{"norm": "layernorm", "attn_scale": 0.177, "bias": "all", "init_std_o": 0.00638, "optimizer": "soap_variant", "steps": 2120}
Each number is 128 + 24 x the weight over its row's rms, rounded and kept within 0 to 255. Layers, rows and columns count from 0. The size above them is the row's rms in percent of the matrix's.

# layer 10 MLP up, 512x128, rms 0.179, rows 235-259, columns 64-127
size [ 96 115  97  88 108  93 101  89  91 129 102  91 109 102 109 105  89  92  94  99  91  93 109 104 101]
[[183 104 110 125 137 161 159 147 146 130 120  97 141 162 106 150  99 133 133 134 115 118 127  67  80  99  88 135 163 184 119 139 124 114 166  98 129 110  89 151 150 115 105 133 134  80 140 173  97  88 160 130 111 119 132 144 158 150  75 114 171 149 166 103]
 [124 100 136 111 164 148 108 116 120 153 105 144 124 121 137 102 164 144 144 119 105 120 113  81 126 178 130  74 145 116 114 159 138 185 149 118 136 108  96 112 138 110 134 156 116 148 166 106 152 140 154 113 130  94 150 168 156 105 125 109 162 151 120 114]
 [126 127 124 131 166 136 142 135 154 135 140 124 156  92 137  76  92 198 109 126 119 124 106 138  84 141 142 153 153 130 115 170 153  81 133 126 106 114  75 171 166 123 124 132 138 127 132 138 142 139 146 123  89 143  89 152 101 138 128 122 100 127 135 157]
 [135 152 129 152 103 147 113 104  98 135 121 117  84 126 120 104 172 107 154 111 161 101 100 155 113 132 145  97 158 100 158 100 102 120 112 153 118 138 103  97 140 152  94 137 166 119 136 185 135 179 135 130 135 121 117  99 115 106 140 149 101 129 154  90]
 [149 120 151  94 122 145 112 118 135 168 163 115 156 112 160 157 121 122 122 131 125  87 104 143  88 143 128 171 175  74 128 132  84 108 135 158 144  83 136 155 126 135  90 107 142 132 149 129  91 109 100 107 159 134 121 144 122 133 108 102  64 116 129 149]
 [106 131 131 158 153 120  96 106 127 156 148 110 104  99 127 124 135 125 151 116 131 103 130 150 100 144 129 139 112 158 113 129 142 147  67 119 148 142 100 159  99 155 106 124 120 149 151 134 131 144 134 119 112 102 102  88 145 129 120 118 103 141 115 169]
 [159  79 131 105 144 124 129 171 140 108 137 115  94 122 159 132 125 195 141  99 172 157 121 107 116  87 111 124 160 159  84 114 125 118 142 134 118 115  98 107 140 114 134  94 105 116 146 130 144 122 113 166 125 148 101 136 100 114  59 122 132 154 177 105]
 [ 99 129 132 102 101 197 114 164  99 126 122  85 154 148 127 115 111 137  85 145  87 156 129 115 128 154 113 138 110 140 154 110 143 150 155 154 161 142 135 130 133  56 163 159  86 113 161 132 130 164  96 161 139 113 144 157 111 145 148  71 131  90 151 134]
 [115 138 144 126  98 134 145 122 130 105 150 112 112 172 115 120 116 131 176 147 168 138 131  99 144 130 134 150 129 132 134 106 112 113 177 126 118 140 140  89 133 132 123 126 158  91 100 176 131  87 122 139 133 127 115 110 156 155 110 137 154 126  88 117]
 [125 107 112 132 175 125 170 144 100 111 120 111 128 137 112  87 101 147 146 173 134 112 108 147 116 134 129 122 109  85 135 147 131 150 125 154 157 131 118 157 138 105 123 145 117 117 123 124  98 124 173 147 153 114  91 149 102 115 122 136  88 104 118 100]
 [118 112 138  96 132 116 158 167 139 123 157 150 143 134 135 108 137 190 167 159 157 175 125  85 138 103 131 108  90 104 151 124 109 100 128 133 170  68 137 117  97 124 124 146 136 153 142 135 130 125 116 101 121 131 140 145 109 144 134 119 120 135 134  88]
 [125 138 177 136 116 122 146 170 146 126 143  83 105 134  57 100 114  90 109 168 127 143 137 124 114  95 113 111 126 111 103 142 121 134 115 153 137 127 128  99 151 149 101 154 135 122 103 144 128 148 149 141 160 148  97 154 131 158 180  74  63 142 138 102]
 [154 130 146 132 107 133 114  82 194 122 154 132 136 152 168 128 140 122 133  99 155 115 121 150 132 101 157 130 127 126 113 138 123 126 145 160 118 110  83 128 129 124 140  78  99 150 151 136 147 141 105 134 115 139  77  80  93 134 143  74 183 117 121 108]
 [125 125 124 126 154 129 133 152 139 155 103 139  73 130 154 139 141 150 164 123 128 101 140 104 123 132 148 149 140 162 123 100 145  93 181 153 109 141 128 149 101 120 162 104 144 117 136 128 131 155 141 150 114 120 132 141 171 112 157 125 149  75  84 130]
 [136 107 155  99 159 129 146 141 173  84 108 171 172 142 149 102 122 135 124 157  81 172 127 135 119 112 126 144 127 150 161 183 148 141 103 159 139 156 144 104 162 104 110 110 101 122 126 137  91 193 142 135  76 172  97 109  83 137 117 135 128 132 147 154]
 [123 132 124 147 124 141 134 103  71 137 147 143 151 157 147 133  78  83 137 157 124 126 145  94  83  99 131 114 157 144 117 171 119 116 160 147 128 110 124 115 118 148 113 183 150 144 128 133 124 136 152 144 117  90 102 144  96 145 163 114 162 148 148  97]
 [112 139 111 172 171 113 132 178 116 111 129  93 144 128 129 128 178  96  95 143 124 160 168 141 137  88 133 107 112 114 138 153  90  85 138 124 115 122 118 160 114 143 156 156 140 102 131 127 143 157 118 140  99  98 120 115 183 106 125  91  92 102  76 125]
 [ 87 134 139 150 139 131 105 102 129 139 148 117  84 135 177 158 164 130 122 123 127 124  83 111 130 126 120 103 124 179  82 139 130 157 121 120 184 106 127  96  88  95 143 134 111  99 101 146  84 135 131 134 174 141 121 136 136 132 117 136 146 134 153 121]
 [176 125 104  93  97  92 132 113 139 120 107 131 106 150  99 182 174  90 114 109 149 157 157 159 146  95 138 126 134 155 134 125 117 130 101 127  87 125 133  84 114 112 130 111 138 109 105 101 140 172 114 132 142 115 113 148 105 155 146 130 189 128 124 135]
 [134 114 144 103 129 121  95 148 101 142 131 168 136 174 135 153 110 110  85 175 140 160  94 133  86 106 109 119 126 113 129 104 131 157 124  98 135  82 120 110  89 120 137 142 131 133 116 158  85 126 102 129 155 138  65 147 103 101 110 144  68 180 120 130]
 [173 135 127 155  96 112 171 112 121  94 146  93 138 146 122  98 173 169 150 118 159 153 122 116 119 122 154 123 119 135  82 105 146 129 142 135 152  88 150 159 139 108 112 156  94 111 124 108 116 120 134 103  94 108 132 143 124 125 122 125  51 139 143  97]
 [174 102 103  68 139 160 109 104 152 101 117 108 176 140 149 167 116 106 114 154  95 129 130 121 128 156 103 124 152 170 141 122 115 132 159 132 159 118 132 131 116  99 141 153 137 108 176 130 134 120 101 107 114 118 137 114 126 157 114 164 127 138 123 118]
 [160 150 109 145 133 146 112 121 138  99 113 136 148 139 111 154 143 107 107 151 144  83 111 191 109 112 129 122 116 143 131 159 141 151 109 142 121 160 111 147 129 149 143 156 120 136 115 145 191 150 161 126 127 115 108 127  81  97 163 118 144 134 125  95]
 [144 153 139 132 136 132 116 134 122 156 145 128 132 136  92 102 160 108 151 149 154 141 117  81 122 142 171 158 124 100  80  73 166 143 100 115 137  74 146 135 116 156 117 120 110 139 140 116 121 143  74 110 127 106 132 135 102 117 111 129 114 148  94 176]
 [128 113  93 114 152 133  99 125 105 138 141 113 131 130 132 132 132 137 185 157 149 154 152 110 110 132 106  66  91 115 118 134 119 165 134 152 146 127 138 146 121 126 104 168 132 115  61 122 148 143 117 156 152 147 145 135 167 165 113 109  88 124 122 114]]
# layer 10 MLP down (transposed), 512x128, rms 0.167, rows 235-258, columns 64-127
size [ 90 103 100  91 107 100  97  95  85 118  94  86 109  92 107 108  94 102 108 100  87  97  88 102]
[[148 115 133 178 142 128 134 128 115  86 104 120 108 131 140 130 148  96 118 170 141  96 125 176 103 141 111 123 120 164 174 103 152 112 135 121 124 129 139 139  90 155 157 122 138 153 121 159  83 137  93 153 150 143 168 117 134 129 121 177 139 146 149  99]
 [147 147 140 100 144 129 123 165 129  76 114 147 113 141 120 122 113 171 167 114  86 131 126  93 199  99 113 157 109 129 167 108 184 155 150 110 141 166  97 121 145 157 122 122 135 100 170 121 102 121 167  98 165 133 106  82 150 117 129 128  76 114 106 108]
 [123 160 107 110  65 127 117 138 155 118 124  99  93 119 105 110 161  96 121 118  81 144 178 146 140 116 136 113 156 160 164 111 130 116 145 177 134 143 200 129 123 103  93 141 130  77 126 126 111 120 114 113 120 104 140 143 119 154 143 140 111 135 135 122]
 [144 117 107 138 127 108 164 164 127  96 118  75 175 127 131 127 147 153 139 168 116 150 122 116 142 157 106 127 140 131 132 172 140 153 140 152 127 108 115 124 147 117 109 130  79 123 123 137 119 120 114 147 128 107  89 111 148 137 132  96 101 132  96 126]
 [112 144 128 110  84 134 112 128 156 115 138  85 156  99 154 153 134 176 144 164 140 131 119  50 120 138 122  91 155 156 104 110 131 146 136 149  94 164 157 146 109 131 144 132 103 130 145 131 115 115 179 139  99 143  98 132 130 168 127 113 103 134 106 126]
 [ 94 127 164 131  91 153 116 119 145 168 134 115  95 160 119 114 132 151 113 130  91 169 160 105 151 132 113 132 143 153 115  91 141 107 108 104  85 163 148 136 134 149 128 103 158  87 146 109 112 114 155 117 134 107 155 138 122 162 116  80 132 101 128 155]
 [165 116 100 164 115 127  99 153 143  99 147  59 179 105 172 128 112 141  98 123  87 139 127 120 137 134 148 122 125 145  74 136 118 131 133 158 176 113 125 167  99 144 124 143 119 148 118 185 153 127 133 117 127 159 147 127 113 109 107 120 149 148 114 174]
 [121 117  92 129 126 144 153 157  71 128 124 100 113 145 149 138 110 166 135 108 132 148 106 146 116 117 129 143  66 148  86 159 154 117 123 128 108 158 101 127  83  91  99 128 118 178  88 137 160 171 138 108 145 142 110 134 132 116 168 120 117 113 126  99]
 [152 113 138  65 152 135 109 158 124 141 136 114 158 120 111 100 158 137 163 129 160 115 106 124 145 122 114 100  90 105  89 150 122 142 138 168 114 145 132 137 148 117 138 144 130 130 126 158 106 142 129 122 128 109  98 164 126 117 111 122  95 103 170 151]
 [114 128 117 111 143 122 128 140 163 120 139 148 151 119 111 122 181 115  90 110 142 128 144 116 107 167 159 106 154 103 109 124 149 125 132 125 120 165 144 139  83 152  98 101 127 142 140 102  94 160 127 137 157  94 144  99 143 140 152 111 112 170 129 126]
 [147 140 123 102 151 169 142 106 151 131 130 116 126 102 119 160 138 108 174  95  99 122 163 138 105 127 116 102 169 152 132  97  94 120 109 126 126 139 124 118 113 142 109 107 150 157  95 171 192 117 101 120 171 137 120 100 116 108 121  95 157 128 119 112]
 [124 175 126  77 133 165 137 129 122 117 109 165 148 111 181 149 132 178 141 102 144 122 137 126 103 121 116 161 120 107 159 131 122 102 140 103 124 151 118 146  62 128 134  74 129 112 179  88 131 105  91 122 117 128 115 138 152 139  82  96 117  75 143 133]
 [147 146 153 127 144 147 107  85 116 111 178 115 134 136 109 131 157 140 160 106 140 121 167 127 130 108 139 125 115 153 131 119 139 115 143 112 144 155 106 165 179 145 124 112  90 126 172 149 162 129 161 114 139 125 115  79 133 149  85 128 138 106 146  96]
 [ 88 128 121  96 131 161 129 116 100  88 153 142 130 122 128 133 114 124 108 112 120 168 125 113 106 112  63 139  80 112 130 141 140 133 130  99  95 108 107 191 113 105 167 116 133 153 112 158  90 124 122 147 148 170 166 108 130 110 151 154 139 123 192 129]
 [167 173 127 142 117 149  69 111 115 166 165 145 163 148 145 139 117 137 100 129 148 138 127 122 131 142 118  90 152 139 111  78 171 151 144 137  92  95 103 142 150 135 165 132 140 208 112 144 150 112 122 119 109 152 124 130 109  80 107 131 154 120 147  82]
 [127 139 143 193 128 108 124 139 124  99 134 151  98  78  92 135 135 172 125 106 144 110 144 108 120  81 145 122 135 196 121 154 135 132 129  95 122 144  98  91 124 157 104 143  98 114 137 138 136 185  91 150  96 116  92 114 120 146  87  96 145 128 109 128]
 [122 100 152 121 103 156 158 107 130 139 151 120 117 158 164  91 112 160 106 103 125 106 146 145 115 121 168 154 119  88 155 103 107  71 113 121  98 193 136 169 109 115 137 132 159 159 154 152 140 101 100 116 117 138 148 179 130 116 107 138 153  61 101 106]
 [104 140 100 135 162 158  93 132 107 140 149 108  78 111 169 116 136 198 109 121 114 112 138 105 136 122 127 140  87 153 152 133 106 111 151 143 173 147 144 129  83 127 142 119 129  84 129  82  99 127 131 139 133 123 160 131 120 109 107 172 112 151 113  93]
 [112 114 114 118 125 155  94 101 170 140 147 118 149 137 173 117 187 126  94 160 134 145 160 127 133 121 150 164 114 128 134 105 162 131 161 129 140 124 127 168  97 130 125 121 133 152 179 145 128 157 128 168 132 120 129 170 139 126 122 125 106 126 129 132]
 [148 145  83 148 148 148 131 128 125 109 149 108 120 115  82 126 166 142 103  97 184  87 101 109 110 147 145 175 121 127 170 141  94  80 177  67 140 134 110 125 129 128 137  88 137 144  90 108 129 146 109 160 125 155 155  46 143 143 101 177 124  93 124 119]
 [101 166 140 123 103 106 127  72 144 111 145 145 137 134 107 115 128 146 123  78 124  50 134 140 119 105 101 131 134 129 162 132  92 120 123 122  88 122 110 105 121 121 131 187 115 129 144 124 130  83 130 115 144 120 150 137 120  79 117 141 145 157 127 123]
 [103 142 155 127  95 117 127 101 113 141  98 116 104 107  92 136 147 123 101 127 127 121 131 129 113 160 136 126 152 135 115 129 123 142 101 157 133 138 101 127 146 150 123 127 182 144 115 120 110 114  86 132 161 114 118 103 143 135 170 154 111 129 185 144]
 [122 130 103  95 114 137 148 159 123 149 126 142 158 115 163 116 125 163 161 150 120 190 138 104 162 139 118 143 153 156 131 118  96 136 125 129 102 141 127 146 125 126 147 111 136 132 116 118 113 125 153 132  98 125 167 124 183 172  92 109 123 109 144 130]
 [155 138 167 150 141 110 191 119 137 142 149 105 109 113 106  97 130 100  93 109 132  99 156 133 142 130 101 104 145 103 100 111 120 145 148 146 129 113 134 107 110 163 130 115  77 137  80 140 131 131 160 141 125 168 146 126 175 134 118 100 119 102  74 124]]